Each number is 50 + 10 x the weight over its row's rms, rounded and kept within 0 to 99. Layers, rows and columns count from 0. The size before them is the row's rms in percent of the matrix's.

# q: layer 4 attention query, 256x256, rms 0.116, rows 159-172, columns 0-255
# k: layer 4 attention key, 256x256, rms 0.117, rows 159-171, columns 0-255
q159 103:60 52 47 48 57 60 41 47 44 73 64 51 40 55 52 59 46 59 48 37 75 41 47 44 27 52 45 52 34 42 32 62 60 40 34 48 47 64 60 50 48 55 66 49 53 63 47 45 65 65 54 42 46 57 51 55 50 50 41 46 46 57 54 48 56 34 48 62 67 60 41 59 47 38 57 81 47 55 56 30 43 43 47 38 54 64 51 62 29 39 33 66 42 51 41 37 71 51 64 32 38 35 38 37 45 45 57 56 41 51 43 53 52 43 58 50 60 71 35 57 45 51 54 42 50 70 55 45 36 40 41 46 53 63 49 43 53 57 42 54 44 41 56 61 63 52 57 47 47 68 65 64 39 34 63 56 72 44 49 56 51 32 56 68 51 35 41 49 56 37 49 43 50 63 41 45 30 45 46 58 50 45 59 44 62 53 45 54 45 51 54 61 55 58 44 57 54 54 44 55 35 60 56 45 65 44 45 70 45 69 53 51 43 39 52 59 49 69 59 46 50 39 41 47 36 43 52 61 58 46 46 60 53 48 46 58 61 26 23 45 45 37 48 47 53 40 51 45 45 68 38 59 47 55 68 42
k159 101:39 46 61 68 60 22 53 44 34 41 67 22 53 41 45 46 36 47 53 49 60 69 45 44 46 44 53 55 50 33 44 63 45 48 35 53 46 70 44 45 61 46 58 50 39 58 56 47 41 64 46 52 54 46 45 50 51 56 51 51 63 61 66 39 44 65 48 48 51 63 52 46 39 48 64 37 44 36 52 50 35 33 49 54 43 54 53 44 44 54 69 44 39 60 53 56 59 61 54 68 47 62 68 55 54 71 51 47 52 47 42 42 39 58 70 53 56 48 43 66 46 45 43 52 33 51 51 71 56 63 46 37 56 49 40 45 49 46 55 52 34 42 45 52 53 63 70 52 44 65 53 49 62 30 70 59 55 46 51 73 48 57 52 62 41 38 43 47 41 34 41 52 47 47 26 54 47 46 55 49 60 50 63 51 56 52 58 61 55 28 72 57 39 60 56 51 57 44 41 59 46 46 56 59 56 65 37 56 40 55 53 44 53 57 41 53 30 30 53 42 51 60 50 61 42 36 31 44 58 42 38 56 50 30 75 27 54 45 65 49 47 56 54 50 75 48 54 54 62 56 60 62 46 42 45 49
q160 103:48 49 48 55 70 59 54 50 33 35 45 53 45 57 40 43 58 39 67 59 40 42 55 46 46 41 60 55 57 53 42 50 57 39 27 61 45 59 70 33 51 58 75 70 48 44 64 52 57 48 44 49 55 42 60 45 45 34 68 56 71 44 35 50 54 58 61 54 34 66 49 51 56 49 48 48 59 47 44 42 46 69 37 54 39 56 53 46 50 54 40 44 68 53 45 51 58 64 39 65 56 49 40 53 46 72 29 52 54 47 47 54 45 50 40 40 48 61 47 49 42 47 49 57 48 46 50 59 51 51 51 47 66 38 38 59 64 41 51 42 55 41 46 52 49 56 26 56 44 48 34 48 46 47 65 49 55 43 57 51 45 56 62 56 50 56 48 49 47 65 69 68 59 62 55 45 43 35 47 49 38 52 28 39 66 48 49 58 54 39 66 36 36 41 37 48 54 42 56 62 76 36 67 44 41 68 31 61 27 49 45 48 63 55 77 68 50 62 58 61 33 51 53 57 40 61 48 44 44 54 52 43 46 58 79 67 38 50 60 52 50 40 57 46 45 44 60 46 45 42 58 42 47 60 54 70
k160 102:47 35 44 57 43 62 45 40 55 63 37 51 69 59 31 57 56 46 61 44 57 60 44 57 53 51 63 33 56 39 43 47 43 38 44 29 49 50 51 51 37 52 65 55 55 67 55 62 39 54 49 57 50 50 70 54 57 35 52 38 64 59 53 44 65 38 52 52 60 57 25 64 48 36 35 59 50 71 53 53 47 65 35 51 37 37 56 41 45 46 44 44 47 29 34 50 54 64 49 46 43 52 32 30 51 39 48 39 68 40 65 43 51 49 14 39 51 53 39 34 56 37 51 58 57 55 57 41 54 63 58 56 61 61 51 49 47 46 41 66 48 42 58 45 64 45 53 37 70 46 55 52 53 53 45 49 45 44 59 46 64 47 40 36 43 49 49 52 54 51 54 53 36 76 54 35 42 36 49 57 57 67 35 61 65 75 47 54 67 52 57 69 65 54 56 54 37 66 46 56 59 51 59 50 37 50 39 39 57 49 50 46 44 50 53 45 50 49 56 50 65 66 68 60 51 40 44 54 55 47 51 52 65 54 53 52 53 44 59 54 61 47 44 33 34 56 47 55 49 45 78 33 47 53 47 58
q161 093:70 55 52 37 47 68 42 46 31 44 45 54 52 37 33 60 64 58 29 46 57 49 59 58 51 54 49 47 46 37 50 46 60 47 70 72 59 33 45 59 58 42 58 52 63 55 55 52 64 61 50 51 56 41 58 41 44 38 63 58 83 48 51 43 49 40 41 51 77 44 51 69 58 47 62 52 58 50 44 68 33 57 54 44 53 37 52 35 62 48 45 45 53 55 54 40 33 41 47 61 52 55 47 61 46 31 42 59 59 50 61 63 54 49 34 55 37 56 59 59 61 46 54 55 58 28 48 42 55 59 49 54 48 57 37 53 51 59 50 41 49 51 54 54 77 31 43 52 62 59 40 75 59 42 65 48 32 51 37 35 56 55 49 39 46 48 59 34 63 39 45 57 35 60 57 41 56 65 38 52 39 44 46 51 48 42 35 67 42 31 40 36 52 53 63 79 38 62 49 43 46 34 41 55 42 60 44 45 52 52 47 54 60 37 56 43 49 54 47 69 66 41 55 58 65 57 49 37 51 31 54 49 40 41 66 60 51 47 48 54 54 38 41 42 46 46 53 50 46 56 68 57 51 57 56 48
k161 092:50 46 50 57 38 63 49 52 46 42 45 55 52 43 68 31 70 55 75 68 39 62 29 50 36 44 41 53 55 52 52 49 42 37 66 53 41 35 30 46 51 49 56 46 46 64 41 53 47 32 48 61 48 30 66 53 49 38 53 48 66 50 68 46 48 39 61 57 57 47 57 55 54 60 64 43 59 32 57 45 49 48 34 48 49 39 43 64 42 66 55 45 66 45 47 60 56 34 58 47 77 61 43 65 35 68 50 55 60 49 37 57 48 60 57 56 43 42 46 50 47 48 47 55 49 47 63 40 51 54 53 57 54 48 39 47 45 56 44 49 43 65 45 51 64 44 60 51 72 66 33 47 46 63 48 64 30 42 76 42 51 39 58 65 72 59 62 50 56 37 50 49 36 54 37 37 47 50 45 40 46 61 36 42 41 33 35 54 48 60 40 47 45 44 41 64 56 46 51 46 59 49 49 48 51 62 58 49 50 45 44 73 47 53 53 46 66 43 41 41 60 34 35 73 59 58 51 50 57 35 45 55 63 55 40 44 51 53 32 46 48 40 28 40 50 58 53 36 46 60 51 60 51 33 65 33
q162 103:50 45 59 59 55 38 52 46 49 45 35 50 40 47 41 45 54 50 27 54 60 63 56 55 46 54 36 54 52 44 53 46 43 63 39 53 58 49 61 45 54 67 44 58 55 46 51 53 48 69 27 50 32 80 71 59 41 55 40 56 44 44 74 62 39 61 50 56 60 61 37 45 57 57 47 41 41 45 64 48 50 53 54 66 75 39 54 46 47 43 46 66 41 35 58 52 61 47 61 55 69 49 42 61 47 60 46 50 42 65 42 36 52 55 43 45 41 58 53 53 45 52 42 62 64 44 70 40 33 84 42 53 58 48 44 48 51 63 43 34 36 47 52 52 60 67 68 44 63 55 54 42 44 61 46 54 59 44 46 37 27 59 56 60 39 43 61 48 31 39 68 59 54 34 67 46 62 41 56 55 47 54 49 53 62 65 58 48 49 36 62 57 48 51 38 53 50 46 59 40 61 41 59 47 60 63 42 57 58 46 44 33 51 53 50 39 56 61 40 39 44 50 60 65 69 56 37 60 58 62 38 60 41 53 72 51 60 38 52 35 50 48 38 57 59 48 47 75 51 64 56 45 62 48 50 43
k162 102:60 53 43 42 43 61 60 59 62 66 38 57 61 38 61 48 53 52 64 46 58 48 59 53 53 36 39 38 49 40 60 64 60 53 46 46 52 49 64 52 46 40 49 44 59 50 37 60 47 40 65 44 37 39 64 57 53 64 68 51 37 50 51 37 58 70 48 53 48 44 40 43 37 68 55 52 39 40 42 70 43 37 37 58 55 38 52 43 34 50 40 48 54 68 46 27 64 57 47 50 59 42 46 43 62 41 40 59 48 51 41 41 64 38 55 65 55 72 53 61 50 36 58 54 50 32 38 37 44 47 52 44 74 28 35 32 63 75 57 54 53 49 45 56 64 62 47 57 48 55 44 47 47 52 45 55 55 67 54 19 58 56 51 36 48 58 57 51 36 50 34 66 41 35 48 61 34 49 41 55 50 51 39 41 52 61 52 56 31 38 37 53 62 48 48 59 48 41 53 43 38 47 59 57 41 54 55 56 51 42 51 45 58 52 30 51 50 34 54 41 53 46 58 56 40 45 58 42 56 59 51 57 36 48 59 34 51 35 65 58 62 54 44 52 53 43 36 57 34 50 77 59 38 45 25 58
q163 092:49 52 48 56 63 50 54 57 36 34 62 44 52 44 44 53 46 56 43 46 46 37 63 48 51 70 29 51 64 44 52 61 53 56 65 56 52 50 42 35 60 35 50 40 33 64 67 52 56 64 54 22 45 45 69 42 47 54 57 57 56 70 58 55 40 49 52 63 69 35 59 54 47 43 63 54 36 30 55 35 55 45 49 42 45 44 42 50 51 46 47 41 39 59 49 61 55 49 58 46 48 73 49 44 33 57 58 46 38 42 65 46 52 65 63 33 61 41 64 45 52 54 47 41 49 55 53 67 67 53 52 31 31 53 36 65 51 54 54 34 68 51 58 55 63 69 41 50 36 40 47 42 45 34 63 36 51 48 53 54 44 47 55 45 41 45 59 38 54 44 45 63 46 42 61 50 46 36 54 49 30 44 65 48 52 53 77 45 42 56 45 71 42 47 45 61 62 58 57 47 57 46 29 66 66 52 58 31 40 49 48 54 39 62 63 55 45 49 51 58 45 45 46 70 47 48 68 45 60 29 44 61 71 48 54 41 51 45 53 25 57 63 61 39 39 45 53 48 52 55 46 57 49 45 33 59
k163 093:64 49 42 61 58 78 30 63 58 85 38 45 40 44 50 37 47 44 62 48 45 64 42 53 56 59 47 52 55 55 63 53 66 53 61 54 52 53 39 58 51 44 54 26 51 58 52 45 51 47 64 50 60 46 54 49 43 57 39 52 34 64 43 47 56 45 55 34 59 46 63 53 38 46 59 52 43 43 59 27 55 59 39 68 55 54 31 45 50 47 47 31 43 48 50 56 60 32 52 48 57 56 35 37 59 33 40 48 30 40 52 49 54 54 47 51 59 53 47 56 75 41 45 64 41 57 59 66 69 53 43 32 55 49 37 43 52 51 43 56 70 68 75 46 55 61 66 43 48 33 48 51 45 55 40 36 53 46 65 54 57 50 47 66 39 61 31 42 52 43 48 61 50 54 64 56 41 48 27 45 44 51 62 59 49 47 60 72 36 52 40 46 67 42 42 47 59 53 67 58 56 41 47 38 29 55 55 40 51 38 49 43 47 48 62 36 43 54 60 51 55 48 50 50 56 52 35 47 53 38 61 36 44 52 49 57 38 46 47 37 57 57 50 52 59 49 46 44 34 45 44 47 50 19 47 38
q164 099:62 45 64 50 33 46 56 46 44 49 60 72 51 57 59 51 64 39 36 48 53 63 61 48 58 50 45 34 41 43 44 40 37 64 35 38 62 44 51 58 37 67 41 48 38 51 59 28 67 52 69 42 58 47 54 53 51 36 63 52 66 37 64 34 46 39 40 46 63 28 43 52 53 35 47 53 53 53 45 54 53 21 41 62 50 62 50 54 84 57 62 40 40 57 61 43 43 48 44 64 55 48 52 49 50 46 48 40 55 60 74 58 36 42 57 46 42 64 56 71 58 44 29 46 41 37 37 54 51 60 45 45 56 48 50 40 59 43 52 54 42 57 38 43 52 48 43 53 66 54 57 41 64 47 44 47 64 66 58 80 37 59 45 57 56 42 53 54 43 56 63 58 49 59 44 47 46 37 55 39 33 39 60 36 57 73 45 43 50 51 45 47 57 33 48 49 50 50 46 62 54 59 57 63 65 36 53 63 48 42 46 45 55 42 39 58 56 39 53 63 43 45 38 40 52 46 53 48 49 45 52 34 51 53 38 46 53 31 51 66 36 38 51 43 56 53 46 50 41 44 52 28 44 63 30 50
k164 095:71 66 41 46 60 53 43 65 30 50 70 59 56 48 45 59 48 40 47 57 48 54 44 64 30 63 59 45 43 62 41 62 55 52 55 45 46 41 31 62 52 60 37 42 52 62 52 45 40 52 56 41 61 53 66 50 56 55 47 58 63 38 47 42 53 49 57 71 46 43 31 44 51 66 44 51 55 48 56 48 51 53 46 48 49 60 43 53 55 34 45 41 47 60 59 40 48 63 64 39 43 55 51 44 50 52 38 48 53 53 76 69 69 29 52 44 46 48 49 51 37 58 42 54 67 37 38 45 57 34 67 46 81 50 39 65 45 49 46 57 30 39 61 54 70 33 67 69 43 57 30 52 52 62 40 44 40 45 45 59 47 46 34 65 44 52 50 69 66 62 37 45 45 63 41 56 35 64 67 50 45 42 71 40 51 48 55 49 44 55 36 51 59 33 39 62 48 49 42 62 39 47 48 53 50 44 61 43 29 72 53 53 53 48 37 53 57 51 58 64 40 40 46 55 54 36 53 46 48 52 42 54 52 41 38 54 62 72 53 43 42 39 57 55 41 60 38 47 48 37 52 46 55 59 40 37
q165 099:49 39 52 69 54 42 65 42 40 35 52 30 48 72 34 51 50 48 45 37 26 49 70 51 57 70 45 56 59 32 43 47 39 48 52 53 46 42 35 55 43 57 38 49 52 60 43 51 47 38 42 59 37 40 59 37 62 50 58 44 57 35 42 63 57 55 45 61 48 39 43 34 50 63 63 64 44 57 62 46 42 55 59 45 36 47 33 45 40 38 62 36 37 56 63 55 38 56 59 46 57 44 43 78 51 49 52 59 47 46 51 34 43 32 68 51 39 33 36 56 18 54 36 51 56 69 42 52 63 43 42 52 41 42 50 59 41 43 50 61 54 58 56 37 64 53 60 43 50 51 31 59 65 36 54 48 32 48 40 54 42 51 60 45 59 43 40 52 53 33 65 54 44 51 36 66 46 40 45 47 45 56 40 67 57 57 36 47 48 46 41 41 53 40 55 56 54 66 44 57 46 42 51 49 26 61 64 40 52 50 41 78 46 41 48 45 54 33 45 52 49 52 38 44 54 45 52 53 54 53 44 44 39 44 31 72 51 71 43 44 41 42 58 59 44 37 56 54 51 55 62 47 63 48 46 56
k165 099:66 59 43 46 52 77 35 37 63 57 47 49 50 52 59 50 49 40 46 48 40 60 65 64 64 37 50 53 57 55 49 39 60 26 45 65 60 49 44 29 47 55 59 44 70 56 46 39 42 40 60 50 37 70 59 48 44 43 55 51 50 54 42 37 44 34 38 53 71 67 42 72 55 55 53 71 46 38 59 66 71 28 49 41 54 38 41 52 41 43 55 48 53 47 49 28 31 49 60 45 55 59 66 62 64 37 45 62 22 51 51 50 51 44 42 47 52 54 46 55 46 44 45 53 44 31 40 43 60 44 57 53 56 43 49 52 57 41 56 62 49 57 45 51 64 48 52 63 40 53 42 48 50 47 42 39 76 64 55 68 54 38 44 52 62 41 54 58 40 49 44 68 54 49 61 56 34 50 56 55 56 41 43 64 46 49 46 51 54 55 55 51 59 72 36 58 58 78 40 50 55 62 42 44 60 34 52 51 47 36 51 52 45 47 65 48 55 64 59 53 68 53 56 44 59 58 33 48 46 48 43 44 48 45 40 75 42 46 41 71 62 61 36 43 57 43 44 48 42 60 61 37 60 48 39 52
q166 106:51 53 48 39 51 53 49 61 54 39 44 51 23 55 55 40 49 50 53 41 64 44 55 31 58 33 43 43 39 36 41 47 58 49 48 49 49 53 49 51 51 44 57 38 30 43 45 56 57 60 55 44 47 49 67 52 56 50 55 45 64 70 39 37 46 63 56 58 52 58 55 45 47 57 62 54 58 54 47 54 54 67 54 49 58 57 45 51 57 66 43 60 44 54 43 51 46 54 48 33 53 37 42 42 46 56 72 71 40 56 36 52 35 49 38 46 52 45 60 42 61 52 41 61 36 51 39 46 40 48 43 45 43 47 44 49 43 36 51 38 45 46 42 50 51 66 52 45 58 45 48 41 82 45 43 27 42 50 46 67 60 56 43 35 62 48 40 66 55 70 59 35 39 55 45 68 38 43 57 39 37 64 42 53 34 66 38 53 51 56 65 47 41 54 37 56 62 61 35 59 56 56 46 38 65 54 47 29 49 39 54 46 49 72 37 64 65 50 24 60 58 22 55 53 54 81 46 39 54 39 45 52 54 62 37 53 41 41 44 63 50 44 53 46 49 65 34 50 41 67 59 33 50 61 66 58
k166 099:44 52 46 48 51 55 38 63 46 52 41 60 49 56 47 60 42 47 30 43 62 70 39 49 49 53 33 36 55 45 44 36 76 47 29 62 59 43 61 57 44 56 54 47 45 47 51 52 61 52 44 59 49 59 55 56 50 39 46 64 47 50 40 37 33 58 41 45 42 46 48 48 70 36 70 47 39 42 46 44 44 60 51 57 52 47 50 40 50 61 56 51 57 53 70 59 44 45 38 59 57 50 54 56 44 64 57 52 77 61 48 48 55 62 27 53 50 57 54 65 45 41 49 38 36 51 50 45 68 48 53 58 42 50 70 49 65 50 37 46 37 45 71 57 55 42 50 57 78 56 50 43 59 48 44 56 59 52 50 65 59 46 51 50 46 65 47 35 45 54 34 53 53 43 38 73 30 45 56 52 31 45 51 36 57 47 52 47 46 52 49 52 71 51 55 67 60 55 39 54 21 63 29 60 42 35 50 35 52 51 56 64 50 56 56 55 44 51 59 57 67 34 50 47 63 62 69 38 53 52 36 53 47 69 53 43 22 49 55 48 41 53 48 45 53 70 38 50 46 38 52 54 55 78 55 65
q167 097:45 60 50 45 55 57 43 37 58 47 29 41 50 42 75 52 71 58 46 47 69 52 33 50 26 65 54 28 58 48 45 37 61 33 52 54 54 46 44 42 42 45 50 41 59 38 44 53 44 40 45 34 59 51 55 48 64 72 41 72 57 34 49 42 54 49 48 57 50 40 57 59 78 53 54 54 51 53 49 51 50 51 62 24 57 39 38 57 51 33 33 49 41 39 51 41 53 51 47 52 48 54 61 55 52 54 61 53 62 57 33 42 41 38 25 72 48 43 46 43 37 42 40 47 47 44 52 66 52 54 53 62 39 59 41 52 45 52 46 75 48 61 40 52 52 51 46 40 56 38 57 61 43 57 56 35 56 52 57 47 44 40 48 30 46 46 36 64 36 43 35 43 58 52 26 48 45 46 65 54 43 64 69 40 45 29 59 55 56 53 62 57 68 55 43 34 47 58 55 60 48 55 68 37 48 51 51 56 38 49 42 42 45 66 45 56 34 55 45 53 46 56 54 45 42 37 62 69 39 60 49 58 60 40 63 60 45 62 61 49 51 38 62 55 54 34 49 47 63 51 59 59 53 63 41 64
k167 098:42 47 62 43 43 43 73 51 38 29 65 50 58 46 54 46 40 57 38 42 69 59 60 41 66 51 42 42 35 50 49 47 43 59 61 52 77 45 51 36 36 58 64 55 21 44 48 51 51 41 44 43 39 63 49 40 48 54 54 54 65 53 40 50 59 38 51 57 62 45 68 58 53 52 59 45 63 56 38 55 55 44 58 46 56 45 58 44 48 51 53 38 64 37 60 39 49 50 66 28 54 56 41 39 52 41 46 51 49 31 34 27 58 74 39 71 57 45 41 46 40 51 55 63 43 50 64 56 47 35 35 72 50 48 54 34 34 46 66 54 51 43 48 42 52 51 45 61 54 54 57 59 38 38 58 52 57 52 51 54 52 52 62 40 53 47 54 51 71 46 57 60 56 55 44 44 57 46 43 46 45 49 56 48 43 53 46 63 61 50 45 37 48 45 71 36 59 56 40 44 43 52 39 27 54 44 39 57 54 65 67 51 57 61 57 56 41 62 41 49 66 26 57 46 28 62 44 60 38 64 61 56 67 48 61 50 60 36 71 54 51 51 65 35 50 39 59 61 54 71 42 44 40 48 52 38
q168 095:46 56 60 67 65 49 53 43 52 57 65 50 62 43 58 36 45 35 40 62 38 52 50 36 46 54 66 51 63 50 23 42 57 44 64 52 56 46 41 44 57 32 52 55 56 49 40 46 48 47 41 71 55 52 42 53 42 62 37 58 34 56 22 36 38 54 47 45 59 44 53 38 60 43 57 53 46 54 49 45 52 49 32 59 63 59 49 51 38 49 47 57 55 43 72 61 55 56 42 33 48 55 55 56 45 55 65 48 50 43 41 54 62 51 51 51 58 51 52 36 75 66 43 41 58 49 30 56 65 73 59 51 41 43 48 60 47 53 55 62 53 55 50 52 67 59 62 45 47 55 47 42 49 36 32 46 56 23 66 43 64 42 49 54 57 73 54 39 53 48 37 65 43 66 51 58 46 51 63 34 42 60 68 45 33 55 52 68 27 57 71 51 76 52 52 61 52 48 59 64 65 58 58 50 43 38 54 39 43 54 47 47 57 60 54 42 41 41 43 63 64 48 57 41 76 60 38 46 47 57 49 49 40 47 66 58 55 51 54 41 61 51 40 55 74 36 42 55 37 56 53 50 43 53 45 53
k168 098:37 55 46 46 56 33 54 56 50 63 51 52 33 41 67 60 49 28 46 45 75 46 59 49 64 55 52 41 52 49 33 50 52 36 35 61 43 54 61 66 51 44 46 52 56 54 36 57 55 36 31 39 58 54 54 55 60 32 41 49 53 57 40 59 42 37 57 59 65 43 55 54 36 54 49 61 40 51 44 47 53 78 44 63 48 61 42 60 51 27 40 49 57 64 53 33 31 51 37 48 59 43 44 57 33 46 47 62 43 50 45 40 32 50 57 49 61 26 54 56 56 52 45 61 51 40 66 38 43 53 47 53 46 44 63 51 52 55 37 51 54 52 35 40 40 73 54 27 54 56 60 52 64 54 38 34 51 52 38 50 62 41 60 64 61 55 63 38 60 29 58 46 59 72 55 66 51 53 55 48 45 64 52 68 59 48 55 71 44 54 54 46 62 40 80 45 57 43 39 58 50 53 45 53 50 52 36 51 57 61 41 38 52 39 37 65 65 60 61 43 42 24 51 61 58 45 64 55 58 57 60 53 36 63 46 52 49 38 50 53 49 56 63 52 50 51 50 32 44 50 61 41 58 64 57 54
q169 103:49 39 39 33 63 56 51 42 62 60 54 64 50 47 51 39 42 56 63 50 40 51 40 39 60 52 49 52 60 51 45 60 42 53 48 60 45 61 40 51 60 39 44 30 41 55 51 49 52 45 62 54 44 41 56 42 61 58 42 54 53 40 58 43 53 42 35 38 50 50 78 46 30 45 46 53 66 54 67 19 58 64 40 46 53 44 66 64 61 30 84 46 47 49 52 22 52 50 51 46 36 41 42 50 50 63 40 37 37 51 64 50 32 57 48 60 53 55 35 55 46 48 38 46 64 51 60 43 65 41 45 35 51 36 46 56 56 75 50 54 38 49 59 54 38 44 58 42 50 49 55 61 44 60 53 57 54 50 42 39 53 51 48 42 30 56 46 51 57 39 59 31 61 41 63 69 23 54 63 40 45 53 38 48 51 59 53 52 53 41 41 41 45 74 34 47 72 40 51 41 45 59 74 48 44 32 57 36 44 45 53 36 49 43 43 34 51 35 43 40 62 62 47 50 39 52 43 40 50 41 47 46 49 53 62 59 59 38 48 56 53 47 56 36 58 51 49 52 54 61 57 56 48 65 44 34
k169 091:42 53 57 50 50 48 74 45 59 49 37 56 35 63 60 43 33 44 58 55 44 49 42 38 63 61 34 43 49 47 53 60 59 43 54 62 50 39 35 48 46 62 50 45 66 43 44 30 57 30 32 57 54 34 51 57 50 77 39 60 65 58 45 44 45 50 41 51 45 41 53 53 63 49 27 61 65 34 50 50 55 63 43 39 57 46 48 52 64 61 79 44 46 45 52 48 78 50 65 56 30 48 50 43 63 44 29 76 56 41 65 56 49 40 62 45 54 46 60 50 58 49 48 44 63 49 46 67 51 45 52 46 52 49 67 70 50 58 49 54 56 34 47 61 40 72 42 39 51 45 49 54 52 54 56 64 48 53 50 65 42 65 54 55 37 49 73 54 44 49 58 52 41 44 58 59 63 39 48 58 56 43 50 61 56 54 60 42 37 37 37 21 32 53 57 53 55 44 58 52 41 58 60 40 61 55 47 49 54 43 66 58 61 35 75 34 48 52 36 36 45 48 43 61 45 57 56 63 50 63 61 57 46 34 59 51 35 50 50 47 40 62 64 55 58 48 47 46 50 60 59 44 50 48 39 52
q170 098:54 61 39 58 46 56 47 39 60 60 56 47 48 60 44 57 33 45 54 47 66 70 68 59 31 47 44 43 65 49 49 51 61 45 32 63 63 43 49 49 66 60 55 72 28 47 44 63 47 68 59 49 46 64 59 56 57 64 40 44 38 25 35 52 49 50 34 73 46 44 59 58 46 43 57 46 25 52 41 66 43 40 52 47 51 48 42 51 49 54 44 60 47 61 51 61 52 45 50 42 44 54 51 70 57 49 45 53 55 58 56 52 50 54 51 71 57 41 54 69 30 57 45 48 29 48 56 54 51 51 59 65 59 49 45 43 60 53 63 35 46 49 59 49 51 53 39 57 48 34 50 51 49 47 35 74 44 57 49 59 54 42 42 62 45 58 63 55 36 46 58 40 44 53 58 58 51 38 64 46 38 44 57 39 45 52 56 45 18 38 51 50 56 38 53 58 61 60 41 57 48 56 39 50 41 50 45 40 57 48 35 27 38 56 61 33 58 66 25 59 35 42 66 56 50 45 53 52 56 42 60 50 80 41 56 49 47 47 53 57 68 42 62 54 50 50 47 48 61 55 36 34 56 39 47 30
k170 099:44 41 61 56 42 54 47 67 43 44 43 63 58 45 44 42 38 57 22 40 52 43 39 44 57 41 36 42 60 41 49 59 52 50 47 66 67 61 40 47 72 49 43 58 45 45 51 65 70 41 53 52 49 46 45 26 47 65 63 45 53 62 51 44 55 60 60 42 69 43 53 31 64 52 67 51 36 47 43 54 48 46 55 46 56 52 41 52 46 36 49 55 58 53 58 46 53 57 48 58 46 45 51 61 49 47 55 49 54 52 53 69 41 63 61 66 40 31 33 48 48 52 34 42 50 40 38 62 45 49 50 32 69 41 46 62 51 54 48 68 60 55 48 48 58 60 49 44 53 53 50 34 46 33 56 51 58 55 59 52 68 51 54 29 54 46 41 42 61 26 57 38 48 46 38 66 38 74 51 62 46 49 32 44 42 44 48 61 36 61 50 39 41 46 57 61 41 40 30 55 70 53 62 38 48 41 36 33 67 60 48 46 59 40 47 31 34 46 38 43 51 38 61 64 50 50 62 41 72 35 49 43 53 45 37 47 54 44 35 46 59 26 53 62 44 47 54 59 63 53 35 47 38 38 44 63
q171 100:55 51 57 64 54 54 39 54 39 48 52 41 59 63 59 34 53 38 57 51 51 59 51 56 45 42 80 35 55 52 39 40 43 29 41 37 54 46 35 28 43 44 43 43 39 66 49 48 32 46 41 47 49 51 53 43 37 53 34 59 40 38 42 28 66 56 47 41 31 66 34 48 41 61 55 58 52 50 67 45 49 73 48 64 43 47 27 48 53 41 36 53 43 53 71 55 40 45 54 45 56 49 49 45 40 49 55 34 32 72 67 40 42 55 42 61 61 66 46 55 35 47 59 51 62 58 67 51 25 55 30 27 55 42 54 46 55 43 41 61 50 45 45 39 53 41 45 57 52 36 47 50 41 44 41 49 39 49 55 56 57 55 53 49 42 46 35 51 56 49 52 41 42 43 58 49 68 51 49 46 44 51 41 42 60 65 48 46 66 53 34 50 56 45 61 44 40 39 44 36 64 50 42 56 60 35 59 44 59 55 60 48 52 50 60 53 52 65 57 67 33 53 57 44 45 51 61 52 64 44 49 57 46 33 38 26 44 36 50 56 51 47 46 45 30 50 53 43 55 46 77 52 70 59 63 39
k171 097:71 37 57 76 56 64 38 48 56 56 37 49 44 44 46 54 56 44 61 44 57 52 67 72 49 22 54 43 73 44 49 58 55 48 27 49 43 57 48 57 53 44 47 44 42 68 46 66 54 59 44 48 37 35 39 55 51 49 62 71 48 54 36 37 43 34 52 53 53 33 40 40 44 53 48 61 56 70 48 46 53 60 31 60 75 60 35 55 43 48 43 49 54 45 47 56 54 57 59 41 45 49 60 54 62 51 49 47 47 50 63 46 68 56 43 60 56 39 42 48 36 58 46 30 44 36 62 56 36 43 46 36 33 36 35 49 45 45 40 38 47 52 41 60 52 43 51 36 61 36 28 59 58 45 65 54 46 57 58 39 53 47 49 46 66 41 49 60 50 66 59 52 41 57 49 41 36 56 49 57 62 39 44 49 58 40 36 60 53 58 34 40 51 63 35 46 51 42 49 62 32 53 59 53 59 62 47 53 37 37 35 46 54 36 49 48 43 56 74 44 57 70 55 48 53 50 67 38 40 64 65 66 58 50 63 37 65 66 55 54 52 70 50 40 43 42 57 41 56 49 58 51 48 61 45 53
q172 097:49 55 40 51 47 35 57 64 56 53 49 53 51 32 50 54 42 27 38 47 48 40 54 76 57 59 58 51 63 50 46 46 43 42 41 51 33 53 54 57 39 54 54 52 59 52 64 59 53 65 53 56 54 27 49 42 56 32 63 66 40 49 51 42 82 60 26 46 77 50 42 38 67 45 57 56 52 42 40 51 44 47 43 49 43 68 42 58 44 36 52 45 26 32 52 36 48 47 46 52 48 39 41 42 46 61 65 55 49 54 54 40 38 55 52 43 44 39 55 34 52 28 38 45 66 33 50 33 65 41 55 50 46 60 59 41 50 56 58 57 53 53 47 58 64 39 44 49 66 56 44 43 46 51 52 48 53 50 60 36 53 30 48 41 32 65 43 52 33 43 70 35 58 58 49 54 52 49 42 54 51 60 61 60 51 35 69 50 42 49 30 56 57 60 60 40 34 54 53 51 53 50 44 47 47 28 48 50 35 52 61 49 58 76 41 63 56 45 56 32 55 56 46 49 36 56 69 36 58 49 50 48 61 57 49 66 38 46 42 53 58 38 50 31 48 66 53 48 43 47 51 40 43 44 43 32